Weights of a small transformer language model: untied embeddings.
Each number is 500 + 40 x the weight over its row's rms, rounded and kept within 0 to 999. Layers, rows and columns count from 0. Numbers have three digits each. The size before them is the row's rms in percent of the matrix's.

# down: layer 6 MLP down (transposed), 320x96, rms 0.444, rows 110-131, columns 0-95
# gate: layer 6 MLP gate, 320x96, rms 0.888, rows 111-131, columns 0-95
# up: layer 6 MLP up, 320x96, rms 0.972, rows 111-131, columns 0-95
down110 100:494470533547529527489549465533449498543525505476446513538523392461483492589448541531467516449518484475503557460528520517502447545515443466523503480428496499488495526456491516496525489495487562536505571452506538513385485496500555618474480528472429478520474503480459525488590497442440541482
gate111 105:492522449518509463478427493534524509591529502571532522521477459502487478585533515439395472478533396419463475462511477499479475512472510488569564521536502587486455470572504490502531548395444483476502486549517489499554513482488479456534499485487475532500553449490502477501505461510558454451
up111 105:486590479526480520500531494524460544447476475515532502583491492457634553495528372511470555513482500491460553504472557495487523500475488494612422538547504469527534475507389502529478494504521612480475487538504513450530484507507486464526465502488497496527507478488478475537520508549467536513
down111 099:463535596493494484498570490571499444520477507473570497532526515497529486505497517480509540519497540455528523495526501462528560495538550479521475511463469497597488574475527525467528550485501467465534521453531425432491498538477521483494429583575514495534493552444457560539457524600530517597
gate112 095:513501496561486437516521555522511529503539490500528504435418454515471502433531456493527500471495531477513478408494554501504523538480490601494556424498390523465505520497508476517507486483573560552524484591476442499542521488486501497512593488539501475465546457520516546432444424537528498456
up112 097:510490544593554436524548528485545481503546512504464482471519553494533444450528534493505534481476450465497412495423546527532523583593440491529517500489487509545531404528466474468523456470526545515521478550475448523498547550475518553463569476517481437547538449484503481467477554476544439539
down112 091:469526471473589459536578490561463493508481518540379517520466502522475503472473485506490519506488453471536461486528552493513448487557527489454504511543536543533495535412531467537467486507416490446539477522552584445495422522515447533485423557493475512481484565505552536472426492442473491460
gate113 095:494530545531519529470507564519572511487602503466478524496399550519551545500465554487497475557496556421537503496487472438491459478452481466414529499484459514483529478514481500468503466471462491617476491560469454536539495525549518541518487481536498444501531426533487535514532587544479438550
up113 098:488519473469440478478533484500543489483515484562530479531474573474472526454565480451514499477454516463513510506524552550598455529544426489528506472528484517473524485516561616539526467461431508541461418413543559498515482487494495551463550523524463447575503524476543520474446552438539488532
down113 101:435455560500504437435480529531530525488505477474524497544495457481515567545459513485423504488550525475511503514540518585556516525533536452494547438547470538531496527480429471524543537490525573528483536544514517515473583514508469471510521443384464444461556501509450562545418440481495490514
gate114 105:520566520476473539543455526586491538520508517514408496596441437479528530506515467560570507539470481489420575482403430558480483516487516557473517464479527494531468473506485569519527480422518437514462424507521535443534480544472567500461501533520524498465526490459498540497482539480499466497
up114 100:450510494502449555498536497486427520505471533559471440558564490473522533449495460500512519463508470505493506547416510498469438464466438467607526484486491508477544523451418533457485485510564493548463534457539471489407485485523520450523492462464505487493440521492576569511462512395446475528
down114 106:587612526486443469521469553535578476522507428507532507459514430492444471472475478470530556500453530473486466498531495591499494508485498482568506471514507507555542471464537437502532441500437486500463439594481512466537499494463586518449511468531478560522501453452531512487495541571542516490
gate115 103:506471541483554542549454467491517489454502558498523475506485464443473522474482491508562490586477570464502482539558498501497533512518593507535524506482494521431477499460523522463513467452511575500415447414515539518553565411531479497477577464467545486413529554571466490444494553513483499519
up115 108:457507531549455543524479492515605536465509455438499532520387491569532463518556556479577522473438509482474500595470530491540529541558483452462523519469438483474457431505493507538466453569463543531506506520582482554502484483547499458488544483519462505489480531518511474481527579487475496440
down115 098:546557502517449492478448513544495556533525471555572513504521461464461514595476453449514515503544520491500534517473516451484511504487543475471566467520558496445502528494440474446516508455465572596435478517428597524534527449504539559454479454420476477558519506475463527506481523500564496557
gate116 099:475496397559481521547461463472535481479479475517510486500565574490502501457481534634519557564499552554490410451435541455534456444467494477538484537560501509470525479511552493451482495545549547515539509433503556524482507523519530499434492454489502523462514456494483429478549541543516475466
up116 097:515479485512496557508478500462521541495531541515491523499467518515481475494467462502559488571539491536492499495549487456590400505451563533597446495491486605497532577440481580518472506581474516542517478488480567522521479486530522534423515442518512575528506462420473450450538517524484484491
down116 093:550530462505481482526534486532522417454491486550470488553464438456559525530471517486451503482470515515471456531495501468440456512584583454443498489450483443454437491471504485491491455543517561445515546464508424473525562478465461451570504526546580540476571519466483543546498449428514466527
gate117 110:555470542479486548469506467490521520499466499418432508448529454474470543485456480565547430494553523505477515426591551495487460526480492519558525516440488475442440533507496513560532447481466566436522587508552527467482519446448479516459540563533517473446529424489488500524544444462524462512
up117 108:483458489542513520525495494496500515491514398506469484549508480495486610465432493541512514539565513405550491485472491523449461398573492465543439536495471421441512543472471503457527502511497573515467520507555497447469464550501405505514479516440510463480513422569495467479465518480491467484
down117 108:492611491517493465555480509480495506484520485526506507513507527519475450544526549402498507394477545473466540558488451467572511438591533544546469487549544463535511485470571524508500564457552498557444455492466507522526488459545417572490477541543573490494477497479511487507496448505530458466
gate118 097:538443556496480500478545536490427573426447510514504442540495493499549514465491548497489547468478514569576483465505551548526572466547470519476528415482511469471485505479551507436455507520552569462601559490558523503530468472464497453487502451517503488474574498489556532537519452469561445525
up118 101:469455445527501432440522435477490524482465551440484471514493502470517504466454512584448472487538476522503489514603484513479519476552486551453482444497474506532545531408546505420473535519452526477482499515474507456625507470444501576481472516459548502541554558482505561450553516505477483459
down118 102:532509420499513478576507573477517493537490483551503503549530615566422489474465446364509483529499490499494439494548445476508576521484481515538493530572477454438467487492448440544469531551523565484480514513545452511507449486549518509503555466511444491456515485536498449510453494517504512506
gate119 101:513533504483515510472559468604478529560509436533496532519494510481537553527481457516525506540556485471540517491538473592541476514509584535467479465460436475410480417565532505516534483497565421475550483478512504498416583497508456579514531511511533514474533431550492456541499496471523480526
up119 101:542535491500481504432456524479427418498518489508466432459543527540514462483485490452536434510517527544497497478530494469495548551506519589505442533574537452558539479513520430432513487486502447449472576440435533519456475449543537534475504492497539522503430455560553520493451534513529468582
down119 102:484487513504455440528498450489571578484535442482558535529540515521539489457529514504486550412524512471547458481517414467474505458488575503533530501508426562450459529457497491479441430433467529467479502470522485437518542521471519500464462494495512473488564592505492533422499421499502544576
gate120 102:507576516484553443472509510489445449512542494429466512500442500449442501478475597493464505519523495523504508577531530406455494480552547522519513576495486489608499539481480541523539538463464477494376456561476449486481491522489511425477495481504501501434480487541493473539470528523447545455
up120 099:482477531487560455600509543482536519509454496456420527544512478474458471493480555498474433534518433502422531492507496536478517533534506529516526560458496500501509581432540518461468440411544452576447489489478505484496507478519475483492529536470491539431455539526511542500418445420534568463
down120 098:510493442452418524497527515559464483478514522492473474506438535509565472505521496495502501506458516500497526435511469481556548544527527469548452512435527416502493529578509520548512573499531584617452459505457490518459520567462456512478436507541493433513451531500518528467527443506503390486
gate121 110:455509545541525575506528517476453567491557519502511546482571486448485496520475575534443533490495516537525544414465502525483514488447489562462520489490487562491587550507452532505504584454579517449496434524481477490527503503413462514453576464509479552467534564525523470496520503510465449417
up121 116:540514491491501549539471522497500551490535499465543508529571541443488550406575476557478531539477521488490524458524507446511494479492475455569500554531443527503487548502471582506490537503548498447516386566445467511496458504507468448465548462580453511486459556533553467473587525457459470479
down121 088:480536525501502546552518449497445442436504550432463469482538476476521555431578517502537480482481464533492545408481494455494489514487480530495455472484506554486536513555437518551457430491524479505490529527453480476502558497485465501440571521480433476621549568547528482480522444417506480476
gate122 094:401560518449437542481547503494501460481504467521543517542455480460563513499500535483513484581443496495537469491580495485549510508531540516501503507485531462511461457502471445419467381580458512503478563484499552404504530540462457556470495507469533484485489469523446454507447452548453470521
up122 093:557508473466505506500484499555504573476519532539556469451528440460467515508467511516444499570457453541417547429486497540485453520448480528476452501505462505500410541438457552460518475446482469481542536442525499518497466471619414488519544512529477455482433474486542512546508460427527487524
down122 096:488471595561517508570520511506546446518455483515475564404472451539473471536500498518500456524485484419557475607536494433477562465466515507571520498515453486521462506471593492504497498483466507469497460497452506536489500466489492547490469579523481579566472450537490457485523567560522476514
gate123 095:532450507501544519511506495467502551440512489494543397451538572503490546554493519398513479500520555497464490535545506553483506450499489501539488549493546544464481495509601454503433506503489520483567474494638476450423489506510574520484491436485536515443512449483490435556476508501513522513
up123 097:432445503487574545450555519559439486537505424537575498495457533457523449508555518478485482509482510547477490427501504537514528624462487464484512541470497493490528532517526513563508495515615506522480530487542525412491494500466500502609477488433546479492496487493469520500474508498513480597
down123 099:525533500515519532563538564500461469488524499461476501565492496495509473545495540562571517456557463479510511473504489468598457555466528532530498509534550544503471476455478557508443539522523547485527418515520484564545528541531531458446411545483549555477573450488473490466484571417558542543
gate124 104:467492529431541384494555520512508527519511465550481532456453511543509477545484523516536507536511495519422454562538458472517485443459478520495482472501482550562491554553487453498494459478505534523529544450473480447463569475581533558481552484526458400487507440439585472481515578539517492489
up124 099:572490509514419463472462491494429479535530470564556424538464551564505555469467459502489450500532526497520535412485456519379419503484477431521456496553471528460526450561486466527520519502504513490493438520506475533487562493470485417464428469458518513490530496460506557499514519497547541515
down124 100:520504524497505481445488463396580463596537411565514459476503476480506527530487599498534551409538495490454493554476540418434513524544504445497516556465494433499495551523476488498545542493452516499495556507534520498473528506541498526481557490521524474408462506528515484508500563567495488502
gate125 100:508421487510489506440428495487474548544474489540576480532512471495479512531507539523438430562553503488546515494498562584501523481477397513553498505483460515552479513437535539522526452467500501508531455496466611481548438461543421498523513474471571426476495538522477541470460526553544515514
up125 099:493545517448515514495600536445516539473528532470488468485462542408517511510499518540560545435556504503505523500482480538571477515540508509484567507515518467502503468513532490458441517527435512569524546477573505479413423528500495433527501529554486445464480503491569505470521446371543520490
down125 098:483503506541526478506454478527502512479483470512468481488539503462417508522493555554416492507560530544465578500535415527462509493479509487495461587515523575499544474465468487515542481505517464585521539472580482503541445388487530491539508448552573455577459520542511530475500490435547544528
gate126 103:434512523482500546459520549460525514464506512517513518563461531529584428592484522477502546462487472504470452512544531547493509408464465533503517606502513433499483465506556458515491569525557539444469413509477552457524553470517484496460425516490509501506545558526518516507494518417513436541
up126 095:428552533562548456468465488522491441493472506527520557501501485513461538449477479528485411525596522534571486437428561516464480551492559573529478523538517503443488471546407476541550498526496456537440532525481473528546439549449496568469518486461492501474473473535511506532479535529510557550
down126 096:522552483463546496446496445488516555508473556511453493480524453472542521473556530489477589529524440437439463550521524497472521463559426551573572520542476527509427524504546454444562470456511499447531504416518485524539487529425528453519500527535526461512480558511549537418540501530494501477
gate127 102:537421555494489453524512445498500519528514527485522531418477513487452442483462552453493459493512527539553527447523472536586465542469571495535504377512442510512511510589462478562513519486569460470466481537489483463453522496614496551462506497508499521491532459480576461520534480553468475508
up127 103:473504575526536580463455488484535454515497521513540472533528582474512529425517520501530498540460533498505587553537500536475526520485486578476473520534531505519513519542466517511473473541556507496498505536556559635457478509399522532551502456474511519479506528505502361471550491483510516483
down127 106:473491492545520477528509516540483473487522500527496454549479498568498503478508524530491517546498471490511551417479526553569507583506483467529530495478499467432514538534522567485520585513479615570520466459452379495530450471547464388418477512484503518500474464563514499477500550485492538538
gate128 100:456595454505571561482467474473462447538477482490504516517432547518539553563490492451469498522542457470511474458529489538568555513497515482492528504457511522471535482537471468513454448495503570444548542397505502538467383531534466458560447571469493503440504449500446487524509516532507509451
up128 095:545547463487530472488493407396468495499543453465494540515450543462562527571522509548495515531541439464465423493497476501488529439538445545493551530478457540503550463502538526578440535485536484458458473466476453543492491512475527452430465597475494494504495536535438541493481501437454535474
down128 095:524502436531452523496507485549484410485499450498478511450448553484537558563493443538498542506495483523454353530527541520487608465481495497506508467484494491422497471499445507510486525499477474451479525439485532558503406521514498502478479515510460526517555484484407481467444517430522511565
gate129 103:542441512520485538518493510522534465513511552504546493513467517533545501467526531474476499472490506524529479556471462534499489463440556570549552441423569470430483494452452477475532485545510622445498516506493496454539529555487542449504453444539416481476542502516448510427471480479558559588
up129 109:561541454466434551435459470490590509442477496500460516419514560467483512518487499497531512449486520519503483527564534427417489472578524562529417536522437507524544441496484522549546464504484561542503470538522477490469565449500412518458518542472510475520435487462507497470536552476522537508
down129 108:506558535465471504463518521457490468526472505542447560564504505499494504538443511500434561567480568482520479463415493527505524529438531492517513554501519508500453481524444445576464495536498474479545450555446528480540475546572544470402458493484450515429487482497533462497556424591499495448
gate130 099:448514478477544529399491539494555501523449468539482488457499483499515564446519509551517370539430499493474493540488513459480488496442513439459503487430534533538526490493535483534535522492552381493518521485509510483440541495510511366522500480474476509427454469562437494520530507512509515504
up130 094:524509512442453502527506440536493450552550496482572529469481489514479514551506397489540526551485484534509476551524503468476518448506450549530468491574573528460453440580502439456536518516501546426478488546505505473519533501546490528469510513464550623468516452532549540550429545522460528503
down130 098:529491521464553470494475514512520503464571482497531471530485458456487548468513560481534474451538459472552492528524541492494437562513489488513491440537476587509464496397471548452501474468492522447521513506565512617519547530501483498483502494583468447549490501562543478483547474378581502516
gate131 102:517447533498482414560454489527434528483410520499543508486475475461467469532508515534544518476474465492489594496489459444523508463469566463408514473433524526489518488548461429508511510516473505603533501511489543454462514509440485466522534514526533563511422579506532432503512574476476562498
up131 107:540434503506489471570491520515464450541432459452475557471529501550501508505491500578510472533544418514443553555491553539461510515465497421469492527467500489539482494494410455457479488597458524524491492520491545436532462486445493565392495473491461566510508497521493449496487517527549585503
down131 104:552510484447450449519552540458594520578491460534479554515458537568526537491562449460459492509397453554473473497506447526506443468507548487450516481507447514541570522421539470535521495473503440493505565549552504511467543541547460504512452537502540463432478489543532568491464491524500492499